Part of a small language model's weights: 1.9M parameters, capped logits.
Each number is 50 + 12 x the weight over its row's rms, rounded and kept within 0 to 99. Layers, rows and columns count from 0. The size before them is the row's rms in percent of the matrix's.

# up: layer 6 MLP up, 384x96, rms 0.0806, rows 206-241, columns 0-95
# down: layer 6 MLP down (transposed), 384x96, rms 0.0345, rows 206-241, columns 0-95
up206 037:58 23 82 54 53 67 51 47 32 42 46 34 44 62 47 36 62 66 72 53 59 59 45 38 44 38 43 57 41 50 69 52 46 58 54 58 48 48 71 60 54 50 50 52 46 44 48 55 43 53 78 47 58 33 32 43 60 69 51 55 61 60 51 47 47 49 42 54 69 40 69 62 50 33 50 33 45 44 25 79 38 44 39 73 47 34 38 50 55 35 49 42 52 35 72 39
down206 041:32 39 60 63 79 63 42 39 36 45 56 65 56 64 48 28 38 56 55 57 63 54 58 32 51 52 40 72 40 44 49 38 36 22 56 65 62 63 67 56 46 50 65 37 50 36 37 46 55 38 59 40 52 51 35 51 50 33 54 40 51 60 60 64 43 41 51 57 49 66 56 42 32 31 64 34 56 46 34 81 54 46 50 56 41 69 59 47 48 68 30 46 39 42 36 68
up207 014:43 41 75 42 45 49 59 30 59 46 50 85 72 47 59 46 50 29 41 45 69 77 42 43 50 67 51 41 35 37 44 55 53 54 54 18 43 50 64 39 51 42 54 51 44 58 61 56 70 75 48 58 54 50 58 40 41 45 40 38 65 66 52 46 78 47 62 45 65 57 67 35 63 53 55 53 50 50 50 50 64 42 58 35 46 57 38 59 52 71 43 61 39 53 71 59
down207 014:61 61 19 58 56 67 20 67 56 54 57 35 33 66 46 51 64 69 64 57 45 49 64 56 56 45 43 50 47 79 70 65 57 68 50 71 57 55 48 59 61 76 36 56 46 52 41 42 43 25 48 38 50 52 33 72 43 60 49 57 49 42 61 58 37 59 46 58 42 56 44 47 45 53 42 41 37 50 50 61 35 67 42 60 58 60 54 45 27 46 49 32 68 55 41 45
up208 034:44 30 75 55 54 34 60 32 47 45 49 54 46 60 51 43 62 28 43 62 55 67 53 32 41 47 45 38 57 27 62 55 52 40 60 42 44 44 75 50 51 46 67 34 45 61 60 51 51 75 37 69 68 41 62 72 54 35 47 29 67 76 44 46 71 53 58 43 56 61 60 49 66 57 48 56 61 41 38 55 45 58 57 59 37 53 49 75 41 51 65 73 40 54 62 48
down208 032:61 67 27 62 51 65 39 45 60 49 54 59 55 45 49 60 42 75 61 48 64 30 43 55 57 56 51 69 37 72 56 57 60 73 47 55 61 61 26 47 36 54 49 75 52 44 34 58 41 36 74 31 48 46 33 51 53 60 50 58 36 43 47 63 33 40 39 48 51 55 24 42 42 42 58 54 42 44 61 50 46 46 51 31 55 43 49 46 49 26 32 35 70 37 27 37
up209 124:49 52 46 63 60 60 44 37 36 42 57 63 33 68 64 52 40 55 60 62 66 40 44 53 48 81 44 59 59 48 58 36 43 45 45 25 47 43 80 38 51 54 42 66 54 64 65 19 47 39 43 40 50 44 20 64 54 46 41 49 37 62 36 49 55 45 47 62 46 29 39 51 47 30 39 40 62 50 43 81 59 41 43 41 48 59 54 38 59 59 43 60 55 53 25 41
down209 126:43 59 44 49 26 56 58 53 53 52 48 53 66 43 36 66 49 64 77 32 47 42 61 39 53 46 61 38 60 37 33 42 45 59 33 49 46 54 33 35 53 43 54 46 61 48 50 57 34 62 49 44 45 54 49 59 54 60 68 60 21 59 52 44 44 38 60 51 62 59 63 60 35 82 71 61 41 63 59 41 09 39 43 29 61 37 47 54 38 52 32 63 54 55 51 41
up210 151:64 44 56 55 65 45 64 47 40 45 59 65 64 46 43 37 76 31 48 55 42 65 52 16 59 52 44 55 55 55 44 46 78 58 62 40 54 58 59 49 46 33 52 48 48 59 44 42 43 49 68 59 63 60 69 55 62 44 52 41 77 54 59 40 70 56 54 45 42 44 26 36 47 35 51 53 84 49 40 57 42 51 27 44 37 72 57 43 57 59 39 73 42 54 43 40
down210 146:34 48 40 37 51 44 52 39 50 54 22 40 65 40 30 73 31 58 40 50 42 49 71 45 48 40 49 56 51 58 37 31 38 43 54 45 40 39 39 63 42 74 54 40 50 66 37 60 39 62 57 50 55 52 59 49 51 36 62 65 43 31 38 57 55 36 33 68 27 63 45 53 54 72 53 60 42 44 68 75 64 42 32 37 29 53 54 43 78 42 50 53 39 38 55 48
up211 011:72 72 37 46 55 54 44 69 41 52 41 38 41 49 57 44 40 56 77 54 54 37 34 60 43 51 52 49 73 53 61 67 42 53 63 41 30 59 43 65 48 50 50 48 34 62 30 41 46 48 64 42 30 33 39 39 60 49 58 62 64 47 38 51 37 25 33 35 38 25 39 37 47 53 38 40 25 51 23 62 40 66 62 44 55 42 46 51 37 59 37 53 53 35 46 53
down211 010:42 46 53 46 48 43 64 40 41 37 63 64 50 47 45 57 51 57 27 66 54 55 68 56 55 42 54 62 54 47 28 28 71 42 37 40 63 47 51 54 63 41 57 49 49 37 49 52 45 57 46 64 73 55 59 73 44 49 50 32 46 47 57 46 65 61 45 62 66 99 65 77 59 59 49 55 71 50 72 35 54 40 57 49 56 49 58 55 49 50 65 64 62 68 56 55
up212 133:50 42 53 45 64 42 50 43 61 43 29 52 58 62 62 33 34 46 42 51 41 56 51 58 40 54 64 31 44 38 62 52 35 52 46 42 38 37 67 28 55 55 58 30 32 48 52 51 55 67 61 73 63 39 39 43 46 52 56 50 52 56 53 66 19 52 41 73 53 37 52 60 88 44 74 33 41 58 60 69 57 44 74 48 50 40 50 61 33 63 53 53 60 51 67 43
down212 137:47 54 35 50 29 56 52 65 31 49 56 46 45 60 32 52 77 43 42 39 50 54 49 41 59 61 38 55 41 56 43 55 73 52 69 72 62 70 33 59 63 68 36 74 46 60 39 44 54 58 40 38 36 56 62 80 60 55 54 50 54 65 60 63 69 56 31 54 64 59 57 62 30 39 45 42 45 54 39 25 55 52 47 37 35 49 62 57 33 44 39 39 50 36 62 47
up213 150:44 49 54 45 51 38 66 41 43 39 45 40 29 56 56 41 72 53 48 53 24 55 46 31 52 55 34 56 54 55 49 43 54 41 48 48 72 54 68 62 57 69 40 48 71 60 48 47 79 53 65 68 68 47 55 74 55 58 49 46 64 46 61 24 71 48 45 51 65 57 66 37 74 47 49 56 61 21 37 50 61 60 33 38 53 47 38 41 52 69 63 62 45 60 51 63
down213 132:58 38 47 54 39 48 52 49 53 50 50 59 63 47 85 67 61 49 29 43 59 37 45 70 32 49 36 55 38 55 69 47 47 59 56 66 43 44 56 31 55 50 46 62 51 47 43 47 52 51 66 54 58 48 46 53 60 53 53 47 70 60 50 49 31 65 39 43 70 33 59 26 37 45 75 64 61 22 60 37 47 50 64 61 31 31 45 55 24 34 41 45 65 39 61 69
up214 014:57 52 54 54 32 52 43 52 38 50 53 56 62 46 50 42 38 51 65 44 72 55 47 58 44 64 53 34 63 63 27 42 47 41 60 27 39 57 37 50 36 46 46 65 41 49 52 63 54 61 43 55 56 43 53 16 70 57 32 50 59 70 52 61 33 39 08 54 42 23 46 35 37 46 59 46 42 47 47 49 50 51 32 41 50 59 49 52 52 76 28 27 52 39 42 50
down214 014:50 47 54 47 66 33 51 55 60 44 61 38 33 54 38 60 50 49 37 64 37 50 57 65 51 40 41 69 54 58 60 53 50 43 48 52 62 47 54 44 68 60 51 29 43 61 40 48 46 35 69 54 47 49 47 77 38 50 59 65 50 30 44 37 60 51 68 45 63 83 63 58 54 64 36 58 64 67 62 29 40 55 56 58 46 37 53 52 43 37 70 72 43 73 85 62
up215 142:63 56 56 78 69 67 48 51 51 52 54 40 27 56 56 40 37 50 67 50 60 57 55 49 51 41 39 48 46 53 68 17 43 44 58 39 57 48 58 40 62 64 57 66 35 70 52 59 69 38 57 58 49 46 34 62 58 60 39 45 34 39 54 53 42 57 45 52 26 46 69 70 29 72 63 55 32 27 60 63 55 58 52 52 31 63 44 45 61 64 59 64 54 37 64 55
down215 138:44 30 46 26 37 38 53 54 54 67 50 76 47 33 70 51 42 55 40 57 48 35 32 58 38 48 59 47 51 67 52 61 59 55 64 41 39 47 53 49 49 76 45 56 37 50 36 39 43 49 42 55 61 59 46 52 55 53 65 61 59 76 56 59 57 71 39 45 61 62 46 48 52 42 43 38 57 78 45 45 47 39 32 54 27 53 52 84 25 31 37 47 50 63 59 65
up216 017:41 37 58 57 53 32 36 59 32 43 56 31 51 64 64 37 46 51 46 71 61 55 43 34 50 51 54 18 62 43 59 46 53 38 70 42 44 56 55 54 41 33 60 37 43 43 47 54 40 64 27 73 59 31 69 59 59 45 67 36 56 68 52 52 36 53 29 46 32 35 50 48 33 57 67 37 56 38 49 52 32 44 48 75 42 59 56 68 43 60 56 65 44 37 61 36
down216 017:56 58 61 49 44 59 70 34 70 49 47 55 53 36 33 77 35 59 46 47 38 39 30 68 48 48 43 65 44 60 35 57 59 46 46 52 56 53 35 48 47 64 46 55 44 65 46 54 52 38 80 36 42 62 34 55 53 56 32 69 48 36 33 56 60 36 55 47 58 80 38 51 64 38 39 65 57 67 63 42 57 47 61 31 45 24 54 49 65 21 47 50 54 60 38 48
up217 037:68 35 47 61 68 36 42 37 48 52 68 39 76 53 48 43 45 51 51 56 58 59 72 41 38 30 45 43 39 47 69 46 55 49 38 54 68 39 67 33 57 30 47 63 54 62 63 45 49 60 39 62 59 40 32 65 69 45 26 50 55 52 65 52 62 67 56 35 46 24 52 46 49 39 47 68 69 30 73 69 62 48 51 57 34 60 55 56 48 56 39 70 52 44 57 46
down217 039:38 67 37 62 45 62 46 37 79 55 27 55 64 38 43 73 70 40 55 27 48 40 24 52 45 62 49 59 58 41 72 47 48 62 40 54 44 41 51 39 24 70 36 42 60 40 47 49 33 65 46 51 48 44 32 64 58 41 56 57 50 43 59 51 30 48 36 57 68 29 45 39 56 59 65 48 36 35 40 66 52 48 45 35 61 43 38 60 42 31 53 65 45 56 53 38
up218 094:61 49 45 60 56 42 51 35 37 71 34 45 41 45 62 51 71 58 30 49 44 58 51 44 52 53 45 48 45 56 38 40 69 51 64 60 54 38 59 46 58 70 62 22 39 57 43 55 53 58 45 60 68 50 48 42 66 45 46 54 94 51 60 43 48 60 56 43 42 34 32 56 40 70 25 78 54 39 52 62 73 48 49 59 64 43 50 47 64 58 37 60 66 54 62 67
down218 088:58 59 50 46 65 52 54 41 41 45 34 46 64 35 35 52 54 71 66 50 59 26 50 51 43 52 43 63 50 48 32 47 28 76 59 24 57 72 55 63 37 59 34 46 54 63 58 46 46 49 65 50 60 54 66 68 43 57 43 47 55 50 59 47 44 45 56 41 67 61 36 59 59 70 72 64 51 79 71 62 55 33 70 47 38 45 49 56 34 52 63 51 44 71 38 46
up219 021:58 67 44 57 62 47 41 48 48 66 42 68 41 48 63 63 36 77 47 54 42 36 38 76 62 51 51 42 54 54 45 46 45 35 82 52 50 52 51 46 41 34 55 44 46 35 36 67 48 44 46 49 66 46 53 29 59 53 52 42 65 51 54 59 29 54 42 58 35 17 28 37 32 52 58 32 47 37 45 45 49 31 51 58 75 43 56 58 52 63 31 21 53 48 53 45
down219 023:48 35 62 59 54 40 78 43 46 22 58 33 36 48 39 55 46 31 49 45 48 51 60 51 26 42 26 57 55 51 38 48 49 53 42 32 67 41 56 47 65 65 46 50 44 69 51 56 39 54 63 65 39 55 63 59 60 62 44 64 34 34 30 57 65 48 41 46 54 68 54 66 54 45 42 43 57 76 60 43 46 69 53 48 39 44 53 49 66 40 62 85 45 72 57 60
up220 035:48 38 65 49 46 39 58 60 41 34 46 27 46 48 49 28 60 34 67 46 74 55 51 33 43 47 54 45 62 45 60 49 42 54 59 38 32 48 48 57 44 57 46 41 35 56 44 48 48 66 39 71 44 33 56 57 62 37 58 46 60 73 44 64 39 40 28 42 31 56 50 54 67 50 56 60 36 36 37 52 29 72 39 66 37 59 44 55 45 56 71 89 43 38 55 38
down220 032:56 60 38 45 45 46 41 36 58 68 59 77 58 47 37 69 27 82 32 67 43 32 41 65 65 55 55 54 51 59 48 50 68 45 44 59 53 51 32 52 51 33 75 69 46 44 46 48 60 36 73 26 59 57 40 52 40 44 43 45 42 42 57 27 59 42 53 50 66 69 43 45 54 43 49 56 66 53 59 41 62 31 68 36 55 36 51 50 56 31 50 31 54 49 38 49
up221 058:61 39 32 48 37 53 40 35 62 51 37 49 45 55 25 34 57 51 78 40 43 68 55 34 46 61 60 68 66 49 45 40 67 36 30 68 38 55 61 61 54 50 46 48 52 55 54 39 23 35 53 68 66 34 54 92 60 45 27 64 61 62 62 44 61 54 58 49 55 61 51 42 52 41 43 42 59 45 46 62 59 69 43 51 35 49 53 42 59 55 51 33 53 54 41 58
down221 057:51 73 43 53 46 40 49 58 48 56 54 75 63 37 57 59 45 43 56 58 76 41 45 28 44 37 45 70 60 33 65 51 44 48 59 53 56 51 54 31 41 38 55 52 66 26 59 39 52 58 61 40 54 31 52 34 28 46 64 59 60 50 49 53 30 48 45 45 54 40 58 34 28 54 42 78 55 34 69 37 33 38 50 53 48 47 53 57 34 47 59 81 62 30 58 41
up222 154:46 40 78 73 70 46 42 55 65 63 66 54 41 68 42 22 39 44 52 44 70 67 47 42 24 45 69 77 55 49 55 41 62 54 35 60 41 49 41 51 66 53 66 50 35 52 53 42 57 59 65 44 41 71 31 57 57 69 47 54 50 42 52 58 43 64 44 51 60 35 58 64 60 39 62 68 44 44 68 62 35 48 66 55 43 52 56 44 54 32 55 56 39 40 42 70
down222 159:54 50 46 45 47 65 47 74 28 32 49 48 45 30 37 63 38 52 60 58 40 45 35 57 56 62 55 26 38 45 56 41 47 45 55 53 41 58 77 57 37 56 23 42 64 32 60 34 60 39 75 60 54 48 37 59 50 24 52 31 49 47 35 54 44 23 65 40 51 54 47 36 56 66 38 45 57 52 33 51 48 25 58 51 48 50 60 29 58 53 42 34 43 37 60 64
up223 019:58 49 61 54 35 54 53 40 51 54 37 61 49 48 54 44 60 53 74 17 66 69 41 48 49 77 48 53 62 56 31 49 36 49 49 26 39 50 46 61 51 45 37 65 53 44 37 62 57 59 44 63 69 33 29 29 62 51 40 51 65 69 52 79 35 44 23 51 29 42 50 41 60 40 46 60 49 53 37 49 58 58 22 54 57 63 46 53 56 59 47 38 38 49 41 41
down223 019:69 58 57 60 42 31 54 59 36 46 70 45 44 60 36 53 32 58 35 71 60 38 65 65 47 37 48 55 51 54 62 58 56 29 49 54 61 51 47 45 58 45 73 41 45 62 52 45 54 50 62 40 41 47 46 70 38 39 65 56 29 31 59 20 55 48 64 50 65 55 55 55 33 74 34 64 56 53 51 26 38 50 72 59 45 54 58 41 44 43 73 65 46 63 72 55
up224 141:41 55 45 41 62 44 63 53 45 55 50 47 57 22 60 60 58 56 50 67 53 59 83 50 54 58 52 71 41 49 49 53 36 45 42 71 60 82 63 51 58 64 62 49 42 61 48 56 50 62 64 52 48 59 44 56 55 41 66 75 62 51 38 69 44 55 62 59 60 43 53 60 51 48 64 52 49 37 45 55 59 37 47 67 50 34 36 45 75 46 43 25 19 45 28 28
down224 145:57 50 53 45 47 65 37 59 54 53 51 38 53 59 65 44 63 34 68 52 54 52 46 59 64 22 61 46 54 26 55 57 78 52 40 37 53 34 48 62 49 54 54 57 60 38 55 51 35 28 26 58 36 60 54 26 55 50 45 38 59 59 54 63 61 41 44 60 50 41 57 30 54 34 52 45 58 47 41 30 57 38 77 63 50 51 70 50 18 59 69 63 33 51 37 39
up225 026:50 39 71 58 38 50 67 37 56 54 55 83 69 46 35 45 39 25 42 39 58 65 55 52 41 60 46 47 27 40 27 53 43 38 45 29 55 41 52 37 47 47 46 62 45 53 66 60 63 67 47 45 67 62 49 26 39 41 29 39 51 64 56 69 69 52 46 47 71 59 61 54 68 37 55 69 62 54 64 49 59 35 50 34 55 54 43 48 60 72 45 57 56 56 46 61
down225 024:59 56 29 45 58 56 12 69 49 52 56 26 18 55 58 48 65 65 72 47 42 51 54 56 56 51 43 51 57 68 88 58 42 67 47 63 61 51 45 55 59 61 41 43 49 42 42 32 47 32 56 50 48 39 61 64 53 53 63 61 57 40 64 32 42 53 58 44 42 44 40 35 39 64 44 34 40 49 38 51 36 65 40 61 52 61 48 43 43 41 52 31 36 60 63 41
up226 134:51 41 53 44 54 37 54 52 43 38 48 45 61 66 79 30 31 49 44 58 74 50 54 35 44 47 36 56 60 61 58 42 62 53 56 49 65 73 60 55 75 72 52 53 67 54 49 47 34 58 53 45 35 37 45 54 49 59 31 63 30 43 44 52 66 53 30 28 60 47 72 48 38 24 62 38 57 67 51 64 50 35 62 34 38 51 40 65 61 42 47 40 45 68 38 63
down226 159:48 41 58 32 55 63 46 52 49 54 54 48 66 51 52 36 44 57 42 39 42 49 65 20 38 52 61 32 34 53 71 42 49 57 47 44 40 52 57 54 76 69 49 57 55 70 44 44 39 55 62 46 43 47 53 49 64 63 35 45 35 42 35 42 62 32 79 18 29 41 31 59 34 50 50 30 50 45 60 44 70 51 66 53 46 45 40 64 61 60 41 41 35 62 44 74
up227 101:59 52 58 37 51 55 53 39 51 37 51 58 37 77 57 25 51 50 68 51 53 48 41 25 35 56 58 67 77 53 43 47 48 56 43 65 36 58 68 69 69 52 48 36 45 70 41 38 44 47 58 59 62 51 72 62 76 64 43 52 40 25 43 36 66 33 40 37 42 44 59 51 47 37 49 36 58 54 47 49 51 69 54 60 49 53 43 50 61 55 83 30 46 43 59 43
down227 096:45 34 49 48 61 50 63 58 46 51 66 66 56 37 61 79 36 57 29 69 54 40 42 57 53 35 52 62 31 40 41 60 39 62 64 52 39 24 52 46 42 42 43 63 38 18 59 45 60 54 47 49 69 42 32 41 40 48 45 48 47 46 46 74 31 54 46 47 57 33 38 39 49 54 63 65 55 49 52 39 65 34 43 48 42 53 67 64 59 61 45 76 51 59 39 19
up228 108:83 35 25 50 55 51 49 71 44 52 65 77 48 47 38 35 56 34 58 69 64 49 77 53 45 57 61 44 39 53 50 52 36 47 46 61 52 40 54 57 51 48 41 28 70 73 69 49 44 49 34 43 46 68 53 52 54 57 41 64 40 31 40 56 59 46 46 34 53 44 55 67 25 28 52 60 56 60 41 51 49 47 37 45 40 33 31 37 50 37 57 44 53 71 43 47
down228 104:58 50 31 52 50 43 63 47 80 47 61 60 33 43 48 37 58 72 42 51 50 58 55 45 73 38 61 64 70 58 72 43 44 28 62 41 41 70 40 44 46 58 33 45 49 43 46 50 31 60 55 71 47 31 42 50 39 60 66 64 52 55 29 41 70 46 46 50 57 52 57 57 61 68 48 44 64 38 48 46 54 25 21 51 33 39 66 62 50 63 46 43 45 67 51 58
up229 016:60 32 50 52 58 44 53 32 55 42 47 58 22 55 63 39 67 39 47 56 44 73 58 41 61 41 37 63 60 48 45 50 42 61 44 55 41 39 45 44 66 47 49 27 58 65 53 47 47 64 29 68 64 46 50 81 65 39 69 51 53 44 45 55 59 65 52 42 44 69 49 52 60 58 52 56 61 53 40 65 42 60 64 69 38 59 43 50 48 44 70 94 30 44 45 49
down229 016:65 68 32 47 34 60 50 51 41 51 58 40 70 35 44 68 28 64 46 43 71 34 34 50 41 50 59 30 47 49 50 46 69 52 52 32 48 52 45 55 22 43 57 72 46 42 54 58 49 51 65 25 56 46 42 27 51 45 46 38 38 54 69 34 40 34 52 44 54 30 38 38 68 44 66 60 51 28 53 47 53 36 44 33 51 38 55 51 42 29 37 45 61 53 35 33
up230 011:52 50 66 43 38 39 57 39 49 49 39 69 67 55 42 43 41 41 48 43 67 46 35 53 48 66 47 28 56 49 49 64 38 38 56 14 38 46 58 52 47 44 57 60 52 38 54 57 64 71 53 45 66 30 49 11 53 45 53 45 74 78 50 74 46 52 28 53 35 34 57 42 50 46 54 53 51 53 42 53 59 55 23 55 61 50 48 66 40 68 34 51 49 56 52 41
down230 011:64 58 45 64 48 47 38 51 60 39 70 49 37 58 34 71 45 61 48 63 39 50 61 60 46 55 37 71 48 69 48 41 55 55 42 56 72 53 30 42 58 51 64 42 39 73 39 39 37 34 54 53 41 63 48 82 47 51 48 54 35 32 58 39 58 41 56 58 57 69 45 60 42 66 28 49 56 47 57 26 42 59 64 62 40 71 62 41 47 35 73 52 41 57 73 53
up231 066:43 57 42 54 61 47 45 43 28 43 57 50 44 57 34 44 52 45 55 45 62 50 58 61 54 34 61 65 28 62 44 34 65 53 68 45 50 48 56 58 59 48 19 51 69 53 31 52 43 52 67 41 44 36 19 51 71 52 61 58 51 44 73 62 40 68 52 36 57 37 46 54 65 26 69 49 50 41 52 78 41 44 50 58 69 45 69 49 33 60 42 56 34 36 59 36
down231 082:60 44 58 42 97 56 60 49 42 53 35 63 40 76 48 23 55 36 62 49 61 53 69 38 30 38 55 58 66 50 66 53 49 41 61 50 48 61 43 51 55 39 44 47 46 48 43 47 50 75 54 47 44 76 49 36 71 46 47 54 57 50 61 62 48 54 52 49 34 30 57 47 23 28 58 47 62 52 33 59 58 56 48 60 35 59 35 61 63 61 53 43 48 40 38 55
up232 168:43 56 36 47 54 36 71 45 42 61 40 67 66 58 60 62 51 50 67 40 47 47 73 34 57 40 48 44 68 46 56 53 50 44 57 31 44 36 71 66 46 46 62 34 72 50 59 33 42 77 49 54 38 26 42 26 55 56 46 58 54 61 42 42 55 71 45 63 38 30 54 24 41 50 57 44 49 46 47 48 59 49 60 39 61 31 44 84 64 63 44 52 48 54 60 38
down232 168:51 45 36 32 46 33 52 55 45 27 46 50 29 43 38 53 61 42 31 36 45 62 32 53 41 53 37 45 38 59 69 36 51 58 48 48 39 46 41 47 35 69 48 61 36 41 63 71 72 43 62 41 64 34 73 65 40 44 48 69 47 35 76 53 58 70 36 49 69 29 55 56 43 43 45 53 55 72 48 37 44 65 33 58 48 64 42 36 41 40 55 53 52 42 39 64
up233 161:68 53 36 54 67 32 43 27 60 66 58 66 32 40 55 34 70 66 66 46 63 59 30 48 41 34 53 72 52 57 64 34 65 46 57 45 75 53 31 65 65 37 53 61 46 47 42 75 33 52 59 44 42 49 57 55 55 75 49 54 65 47 53 35 61 56 40 47 42 57 56 57 54 42 32 41 37 58 57 45 40 64 58 40 52 51 48 47 51 37 33 44 34 75 64 45
down233 150:65 47 46 72 55 57 59 49 37 69 33 40 60 35 50 35 48 21 41 66 32 35 73 65 63 39 50 46 40 45 34 60 47 62 34 36 47 12 72 43 53 52 49 57 38 49 42 60 51 26 48 58 65 39 30 47 59 60 57 57 38 53 53 34 35 37 58 49 45 51 54 38 30 58 69 40 38 56 50 55 42 39 41 51 46 41 47 56 56 54 47 46 73 49 65 41
up234 175:43 73 50 48 29 63 50 62 46 47 38 35 56 60 40 44 43 41 57 49 28 38 55 42 73 49 48 37 66 46 44 50 37 66 50 41 39 31 73 43 46 40 35 54 60 43 22 47 53 50 56 63 58 50 37 22 54 41 35 33 54 52 55 45 33 59 36 48 38 27 58 32 48 46 52 62 61 35 08 56 61 41 48 54 41 57 53 66 37 53 57 35 57 50 42 44
down234 178:34 39 45 45 51 55 63 44 47 65 33 44 41 56 41 54 47 44 53 33 48 62 58 40 59 48 62 21 56 56 59 40 51 76 31 62 57 33 72 34 51 68 50 54 51 74 62 68 42 28 58 60 46 37 47 34 66 50 47 29 51 46 52 53 51 34 69 49 44 43 44 51 35 52 65 40 56 44 45 53 73 40 64 41 58 44 41 43 55 52 86 34 53 43 50 22
up235 072:45 44 64 51 50 65 50 29 62 48 52 53 45 34 52 33 55 54 74 35 40 75 68 40 48 56 63 61 40 36 52 50 59 74 62 74 40 46 48 37 46 51 49 56 43 52 60 38 62 63 52 60 33 57 77 38 64 33 44 58 56 40 35 58 58 14 54 38 28 44 47 45 44 53 37 50 55 40 27 69 73 40 59 61 47 60 61 46 58 59 52 44 44 44 54 64
down235 075:50 32 44 57 64 55 35 44 72 72 33 46 54 43 42 47 49 73 61 63 69 50 51 41 52 52 55 35 43 48 52 55 43 65 40 45 48 43 76 46 39 59 43 45 42 44 64 35 65 49 83 54 59 57 26 62 62 33 53 29 44 55 63 51 51 60 48 49 41 51 62 58 36 44 85 41 49 36 50 58 38 48 26 61 54 72 41 70 59 63 41 49 62 59 45 39
up236 015:37 35 61 50 51 41 47 23 62 44 52 95 57 48 62 53 68 46 46 32 55 85 55 49 58 75 52 55 45 55 35 41 53 60 39 45 51 52 52 41 50 36 43 49 67 55 56 66 52 65 37 77 84 54 43 44 45 54 48 42 57 53 63 48 57 66 62 65 51 69 51 42 59 54 51 48 70 50 54 49 61 30 42 56 49 59 46 55 68 49 57 55 37 63 50 46
down236 013:83 67 34 56 44 69 52 54 48 45 62 16 51 69 36 49 32 51 71 49 62 36 46 55 49 44 40 29 44 61 71 75 48 51 65 49 51 55 49 46 50 63 50 53 37 70 57 49 43 44 55 22 34 40 37 53 51 47 54 53 41 43 52 43 38 41 53 37 37 12 44 45 39 56 36 61 33 51 47 52 40 69 54 56 42 51 48 38 32 50 50 58 62 64 52 43
up237 135:52 53 24 51 46 41 45 46 31 36 42 46 55 42 54 13 55 66 36 59 56 60 79 34 46 59 46 51 49 65 67 40 56 29 50 50 57 57 76 58 51 52 46 50 46 38 66 42 69 37 65 58 69 43 49 48 46 57 37 52 62 48 63 28 58 41 47 77 45 48 68 66 61 48 66 41 56 50 41 47 54 30 29 41 37 45 62 45 63 62 57 41 49 69 43 41
down237 138:55 59 54 55 26 71 51 72 52 62 60 74 42 56 55 62 54 50 50 36 52 38 41 48 41 50 31 53 48 66 59 80 60 69 56 71 56 49 51 70 72 47 46 40 42 38 46 32 66 49 57 48 48 50 72 80 52 56 46 34 44 39 42 60 58 48 52 42 56 46 51 66 56 55 39 62 35 48 42 26 34 62 54 61 55 34 36 40 44 62 55 62 60 51 71 72
up238 059:54 44 48 49 49 46 51 31 65 42 45 69 62 54 48 45 50 56 38 53 44 34 73 45 74 51 66 58 25 63 61 21 48 38 49 49 62 54 72 26 36 46 57 48 57 50 47 44 48 47 50 62 66 38 20 65 51 59 44 54 66 41 65 42 63 58 65 62 50 40 60 42 51 65 77 37 57 47 70 47 71 44 40 55 49 33 58 61 58 42 27 33 53 57 64 44
down238 059:21 73 50 79 46 43 46 55 68 55 56 31 53 40 39 46 55 15 70 48 49 51 27 38 34 57 24 52 63 46 48 65 31 57 37 70 49 48 42 56 43 66 50 50 66 51 51 51 45 60 29 50 27 52 71 50 50 56 57 57 44 57 39 64 44 39 38 51 53 34 48 54 38 40 35 61 25 53 47 54 43 60 51 46 41 58 49 59 52 62 47 73 60 52 42 45
up239 053:70 38 57 49 36 62 43 40 49 43 31 64 56 61 47 44 44 56 43 52 45 58 58 30 32 55 40 42 60 26 63 56 55 47 54 52 41 50 58 56 55 31 31 59 54 57 37 34 52 62 69 48 49 59 36 31 55 45 36 69 73 67 55 44 56 66 54 44 39 27 49 35 42 22 48 37 39 20 37 73 57 39 34 43 43 43 42 44 55 47 30 55 50 58 73 56
down239 065:55 34 51 64 77 57 47 25 53 56 29 51 50 55 42 16 66 55 68 42 40 70 60 48 63 39 45 51 58 37 62 44 36 20 67 74 33 52 72 49 60 56 53 42 59 48 51 54 50 58 67 49 52 59 46 61 61 38 49 49 71 65 54 59 51 74 44 49 54 38 57 62 32 45 49 36 41 57 54 58 58 41 53 52 41 62 47 57 62 73 34 44 51 70 51 49
up240 076:40 49 56 48 48 44 40 40 58 44 65 55 46 57 63 55 49 73 45 67 61 45 61 53 68 49 50 64 70 65 63 32 48 53 63 35 58 51 58 47 75 53 55 59 73 52 41 53 47 51 50 43 77 43 19 63 61 68 60 44 57 79 60 63 42 73 50 68 47 44 43 54 42 35 64 21 67 49 61 62 60 51 38 53 43 40 50 70 45 43 48 36 42 54 48 29
down240 073:44 53 57 64 48 40 57 31 56 56 40 37 57 38 44 42 36 58 56 54 50 40 49 43 45 42 40 44 63 38 56 52 33 75 49 29 47 59 66 46 33 39 60 44 35 84 43 77 39 43 54 40 32 63 41 53 40 52 27 53 40 59 49 41 35 25 44 41 50 45 48 52 43 55 65 65 26 44 65 61 44 50 45 47 38 53 54 37 43 57 57 91 59 61 64 59
up241 162:56 46 74 32 67 49 62 41 48 43 37 60 52 41 47 35 57 39 61 57 70 67 47 39 34 76 70 75 47 57 69 27 54 77 51 59 51 48 62 60 38 67 26 50 43 47 49 64 44 50 53 59 39 48 54 45 61 70 65 51 31 47 47 52 56 50 43 56 39 67 66 57 41 24 37 43 61 66 55 51 56 64 39 37 39 45 45 36 55 38 27 57 47 56 46 47
down241 143:42 20 51 64 28 52 37 41 47 55 65 57 46 44 56 68 34 45 36 38 40 44 30 51 54 23 44 48 39 65 61 48 60 70 43 66 39 56 46 57 50 55 54 65 50 47 41 46 31 61 17 42 45 32 40 56 40 51 62 81 39 50 51 46 62 53 39 49 31 57 66 40 67 40 33 61 32 69 54 52 44 59 64 54 50 46 68 55 67 61 58 44 44 38 48 49